config = dict(
    n_layer=8,
    d_model=128,
    n_head=3,
    n_kv_head=3,
    head_dim=32,
    d_mlp=512,
    vocab_size=1024,
    activation='tanh_gelu',
    norm='layernorm',
    norm_place='pre',
    norm_eps=1e-05,
    positions='learned',
    qk_norm=False,
    attn_scale=0.177,
    bias='all',
    tie_embeddings=True,
    parallel_block=False,
    extras=['capped logits'],
    init='normal',
    init_std_qkv=0.0153,
    init_std_o=0.0153,
    init_std_up=0.0153,
    init_std_down=0.0153,
    optimizer='soap_variant',
    lr=0.00527,
    lr_mult_o=1.16,
    lr_mult_up=0.821,
    beta1=0.95,
    beta2=0.95,
    lr_head=0.0137,
    grad_clip=2.0,
    warmup_steps=200,
    schedule='wsd',
    decay_fraction=1.0,
    decay_shape='pow',
    final_lr_fraction=0.1,
    batch_tokens=65536,
    seq_len=512,
    doc_mask=True,
    train_tokens=157300000,
    steps=2401,
    dataset='wikipedia_en',
)
Each number is 128 + 32 x the weight over its row's rms, rounded and kept within 0 to 255. Layers, rows and columns count from 0. Numbers have three digits each. The size before them is the row's rms in percent of the matrix's.

# up: layer 4 MLP up, 512x128, rms 0.0968, rows 333-343, columns 0-127
# down: layer 4 MLP down (transposed), 512x128, rms 0.112, rows 333-342, columns 0-127
up333 100:166089083132117155090143117135101122077121134166099121113127162123141162086126113168158094154104104084146085129088142060171114148171123191103117170151100098137109111145081130137098088155123091134084158117123175115124157059218092169093104067118113166116160105136091110130115177147165187132156143114085171081143205125145220145158126095117112153172098154097133124124115172120096154131087
down333 101:111090125117076117130101111129144062154171124130120049145138083129165136133158108180142119122121171159101158160117144109136103153136181123136101046129173137104097105177123189188126119090140102146105141108140153129118139114160104109082083154195132123149146122121158234170103142132065153121100165126110130098152182175147059149155157157119143100166146143116157209076097159096138088132154
up334 105:083146127155158169188105086141101177147130097168082122116172116112098112098106134120166129137153113115183173093209093136190173167136166101115113116185100119156066110210163145137089117176091113142111117165113163082169088140187090120157126127110073124079067096075126083133142146116116137145135156166173145138118142127119118131098127164118170085179097125090128161173070121121096136126100
down334 115:102154149141137082125021179092147176114096143106194131129077120163170165132141137080143158088107187103124150087138115128155107080139063158173119084126123140124140145079146124156165135103122119117180173170145131119141127156130102137145090183158092098086159138137143159123133071166099204134124122072121191152110151107173100065082149092118166126184155155076120132088121126146133166119130
up335 099:127113154068137178169138063097155163077104116121106087025088158094097099120156116089133110160094141113067095122170155158116127135157109126143131096151106128130106108166099139142108118100081094053138070131152148155065152146051128129145128115110117136080151136126122145063116134123066105101115124117158117147083117104103159115149126155213153174111119180078141142080134147139104077083094
down335 101:055141158126131087114134162078087088174131137111104166179144095156168079116105136136105152056170165131159125127088120125136130123082144114128105177122165171177149163177167091095113127138161112103118144125157139049107116145102092115136115114060115111098103110096094116171157192114158173134143146133083136159161141116120092134081187155107102123083144125045111167162100169129165157162204
up336 100:182126123138166092099121166112123174155118130104127109156061056143117135151165111151184145109123121138136190171150136076140097095090138062103129133074152127129169098089111088105160163095160173130109112141121179095088039131135111121072148097130128138170147171136106160152124117132205153070136127160167085096162160171136157096080214117150122131124121115178168138153112129124152104098180
down336 098:179156114091084034134154165101153089093104161039092165138146125111146116168128148150110160041151149112125163135109157071181055106094090141158108148089113136128141122119112133094142154102157136118105141120159108106124156180117188097145157075108133148151124143152164145088049135131154150128136121179150127110145182104123111120140171196183133078167147116111069169125137149153122160152146
up337 090:071153135186093173164186161125145146124149138088129108146096136072148106151109136130103165112133117140134137148146124139135084090124169172135097101147173088142098151142160152091186166101142085058134077090184158146146116106124178169112106071156082104039127143086127092136151048203123086113161109139101129114138069060109149104092088111114116147138145110144113110166163150079159110117148
down337 096:127141148147146133106088098167104125110091178093136076124147091128088162146109135139140159135156177140113156133188151155179189143144160114075143124146151125003139127113207132132136083165140129199126056156114138121116162169183149133152092202102172110168127096107157108135100138141171127153142139084125086121085122164104069164124141163169138169144147083150145130147130073145170131152117
up338 085:151137107097138129138123185112107169155148181145133140126122140116104127096106077130155234065076146118132136103112166093148110187107142137083131151134197197164118127130110082111137168138123113127182118183097136150169118145114139072080145139141107129101100139125135084196177130156146103163105127147121138145153071110139197151134151130115072146095126141146118178087145151088063041075128
down338 088:087117108105145143102104056127146126066095115111128067167096115128128101112190183112153136091050153153187156094135105145162107089092095137081087158140160096144178169109185167100145145132148131156122102154149106116095180147173121137154083149087140178121065162158156157091150113104124120131117085090164115071174091086116086119131153088148123148140117053123142140110096152131171101148063
up339 098:165069125123143147115172156078101123164057235108076113113122135099126145173108155116119170137165045163130139070097102118146157152122086162158113147109167174124132049170122087144211136151121104112099139096116140077181161151094119118174156129049140137095147142084149146175101144126132158144143133125139136130124128136143126096051128121142138150152165187102155140096149163130124126166120
down339 091:131081067107071136135169137131102131118136127164164118162102145137173161098171125176113089115123162137122165122152127134080122159128166121062116100095122138126125179124168130094160139148109112126127172159120135143125089140175084170183139135124116048121113099163067058052153093129124123117107078113096124135143086135086078125152113189163109162028178162063147117153141136094181129111098
up340 088:217093100160103112120106135108138170132112126116137099153131174177121177147090106124107118160111136145158170164201101185112125156105131104114114172120072141163145185103085097083171160092152177122077065181117132156185132152139128123132095153080097113141136064129153112184155110066128138132150099164150102133100113134156106114107123125092112176084112151169158175121081095207178142148156
down340 089:071090115170151099150078056095134121166128214148164081115132103140134090116110116159152131146145103179096184152141134139110205153131166126128131083139080067135057097087131166196101149110119161109172143179113161061121146137137137137140158110135092161120104149052135128129135087131108113125128120132128172112125103100117123186160087130111113145178188128063126147094133110133207115107126
up341 094:157076110089126101165138143120120155112141147209149163187160133121151115135120165106085128176179098187123112115141152166102108102095151179117141102126154156082085104110162121158174131154142145159146118144096122128136166039172134130112129124126133119106102126157029120097097171111109148072101203135088195128157132097117117100085152163127140129113202065156183161124162105137087127160089
down341 098:080136140111055118151169154151094074143128171091101180140149132142135122110134125118151133124122150111143166185171146156166135131082077111143085121192180089121175157148079149123099110155115170104064061135110160140091141119151125133101167087119164209140106118100105167092071161173106061099105172095120143167088102114123165138164160151178086134095168082098124173112101123089156105112156
up342 101:087189065174112127140075160174153191171130118111132081122093117193111168147162103143187160129111118105085104166150180182151116147172133146090090140122126123110130157115147129116100107122145136121160110056068073144145115139129142166190159108098126103072123141131129113069149167152086144171129109107071081108177157123131133129173132133078102095059108101091125165121092078109092090124163
down342 104:187080125164146131116141133145167133057101122215181163137133086120144104134107082125119075157146184098132111114138136102121110083057097174173175165125131124166134152127134149149150120127150123096184107198142153112131087111104159155074122147149118174047133204129092106166151099115148151111138129153134146091132114173115094140121084143098109205107138122143142096124156101075153123043140
up343 102:098116123099176128097089146165135089156151138155115115085111086139114141135192163144123141118139095186117104124101091126117095132190174150151076106140093124164121066145125090128100145120167100128121106165115123140129176113088026098163181155127147094134168109115095109167122165084173103184143155115067108107139202085161236113111136098144122128050142153125123122137103080162117118149128